Weights of a small transformer language model.
Architecture: RMSNorm before each block, no biases in attention or MLP, untied embeddings.
Training: 204M tokens, 5319 steps.
Each number is 50 + 12 x the weight over its row's rms, rounded and kept within 0 to 99. Layers, rows and columns count from 0. The size before them is the row's rms in percent of the matrix's.

# layer 7 MLP down, 128x320, rms 0.135, rows 0-34, columns 280-319
101:58 43 47 46 50 51 42 50 63 41 57 33 48 63 69 62 37 35 55 50 58 43 52 56 55 48 37 49 60 45 58 57 54 54 61 40 55 31 48 48
097:60 33 61 53 50 40 25 46 39 52 44 59 39 50 61 78 60 32 46 68 37 37 49 57 36 71 56 47 46 65 60 41 30 36 44 61 48 50 38 39
091:58 55 44 54 50 37 40 58 31 35 50 39 45 67 56 57 40 58 56 43 38 41 47 45 30 43 47 52 39 53 45 47 78 30 55 27 57 50 52 55
103:45 65 64 67 59 60 58 54 77 66 29 61 40 43 59 42 43 38 65 47 49 62 44 32 48 58 56 49 34 52 57 33 56 62 50 65 48 64 20 51
101:67 38 61 69 56 77 43 47 49 34 46 39 23 55 52 62 34 58 50 48 68 50 50 47 67 42 64 56 51 42 54 20 26 33 49 50 31 45 44 61
128:44 63 38 22 53 36 28 41 63 52 67 56 44 46 43 45 40 42 38 57 52 45 50 49 58 59 39 47 64 62 71 51 63 51 58 43 59 55 69 44
099:47 48 40 54 69 49 43 58 54 53 44 45 51 61 59 42 53 55 39 46 45 50 49 34 46 38 70 36 43 57 26 63 59 64 73 64 31 46 65 54
101:55 52 47 52 55 50 45 57 53 53 57 53 75 56 52 47 51 51 55 60 54 42 42 32 61 60 49 43 60 63 57 46 35 52 51 53 57 38 53 63
097:47 52 64 47 37 45 25 76 45 36 47 43 61 27 54 50 35 53 61 58 54 43 51 42 21 39 42 33 50 50 67 51 45 42 57 39 88 51 62 68
084:55 52 44 42 54 41 47 63 36 58 48 32 32 62 44 38 40 49 55 48 57 60 53 62 50 33 63 56 57 72 22 40 62 75 51 49 49 37 59 37
100:61 75 52 67 38 59 70 39 73 54 55 41 38 46 52 49 44 58 33 46 46 46 46 53 54 42 51 51 69 54 59 60 48 66 57 57 34 67 59 40
107:65 46 58 51 59 59 59 52 34 46 56 48 70 61 61 61 50 62 51 52 67 61 41 58 64 66 50 56 33 53 56 51 52 51 60 58 46 27 41 38
095:56 50 55 40 33 39 55 78 48 50 71 62 39 41 59 23 34 44 45 57 50 46 43 47 46 39 45 47 60 60 46 54 18 36 64 45 17 57 50 54
099:38 58 51 49 50 60 59 34 47 55 39 47 62 40 58 40 62 37 75 42 32 65 51 12 57 60 53 40 38 60 21 58 34 62 61 36 33 50 54 42
091:58 69 45 50 47 44 58 86 53 32 38 77 57 40 60 62 43 56 74 53 55 35 21 42 72 57 52 70 67 59 43 50 47 66 48 56 41 53 62 50
102:59 62 49 58 37 62 59 63 50 44 46 52 32 47 69 47 44 46 43 30 28 45 34 34 54 38 77 69 31 49 40 60 41 54 44 47 42 59 44 46
102:67 42 55 58 61 51 59 60 51 33 20 54 65 60 40 38 47 45 65 33 51 53 54 61 30 69 61 49 47 61 26 53 61 48 34 45 43 39 50 41
091:51 53 82 44 59 68 29 57 49 51 52 40 50 36 30 60 39 57 62 46 46 43 58 40 57 20 52 34 61 42 36 37 36 50 55 43 52 52 54 46
089:51 38 63 32 49 38 49 52 54 56 42 57 55 57 37 45 39 43 54 48 77 40 69 62 59 69 39 54 54 49 44 30 37 66 47 47 45 45 43 65
099:46 60 53 59 35 54 72 54 51 58 69 29 37 59 63 43 55 47 48 45 59 52 37 34 43 61 69 36 51 43 40 37 59 20 42 49 49 68 58 43
104:51 43 51 65 66 44 63 56 66 40 71 31 24 58 53 73 39 49 49 52 60 39 55 42 67 40 33 33 32 65 69 71 86 51 36 34 52 38 47 55
097:56 38 59 36 49 55 65 58 61 41 59 43 69 45 42 34 30 57 41 52 51 49 51 46 49 30 70 50 25 51 53 40 47 36 16 31 40 37 54 65
097:47 68 49 44 39 45 24 54 34 49 53 63 32 45 37 54 43 39 30 48 36 59 40 46 49 72 38 45 33 32 62 38 31 24 61 65 42 55 52 49
105:41 33 49 45 50 44 51 60 58 67 29 39 43 50 37 43 48 30 64 74 47 59 53 45 49 39 57 48 44 51 50 51 69 48 58 56 48 71 57 57
086:51 40 29 50 54 53 46 42 66 29 67 44 45 66 47 39 63 45 54 54 41 39 55 46 66 59 72 52 48 55 56 46 60 67 42 41 32 44 42 51
100:53 39 53 60 54 28 62 22 44 54 57 80 47 54 46 53 52 60 76 67 53 48 44 45 61 50 34 72 55 38 34 67 32 59 60 55 58 51 47 87
102:69 48 61 66 56 40 26 53 51 44 69 37 73 46 42 57 38 54 38 38 61 38 46 48 38 52 51 30 20 42 50 45 59 45 59 49 52 54 47 54
100:45 69 51 46 41 69 44 50 60 55 42 59 38 65 52 58 80 39 55 51 04 53 63 51 37 65 55 48 55 40 56 56 33 45 46 60 66 36 55 44
107:38 38 51 55 46 38 64 49 50 56 39 56 40 25 69 37 51 51 56 53 61 54 40 46 62 60 51 48 43 38 33 49 41 64 45 37 37 47 38 57
098:63 47 58 50 42 57 53 37 45 64 52 50 62 67 45 41 50 57 51 44 52 43 71 62 47 54 75 45 72 44 25 65 47 53 53 45 58 53 58 38
100:59 73 35 43 50 66 35 42 56 62 53 39 41 38 34 44 55 50 52 51 61 49 47 51 54 40 52 59 71 43 40 56 51 47 64 41 57 60 29 61
096:71 34 55 47 69 68 39 35 48 39 23 75 44 31 59 58 56 52 47 46 63 40 37 66 64 38 60 45 69 42 60 73 20 41 70 28 42 42 41 52
099:49 58 34 32 55 47 45 56 48 61 56 56 43 57 27 51 50 38 51 46 41 46 72 59 17 50 68 51 76 54 79 51 68 34 44 54 40 73 73 41
095:40 56 51 41 60 26 67 48 36 63 34 52 43 58 49 41 50 24 66 43 48 55 37 42 54 75 52 28 63 54 40 64 50 50 40 27 49 42 41 51
099:45 55 53 50 62 55 62 55 57 43 32 53 42 47 40 34 41 33 46 49 43 59 59 37 73 59 51 48 64 54 59 54 56 54 52 51 43 34 63 43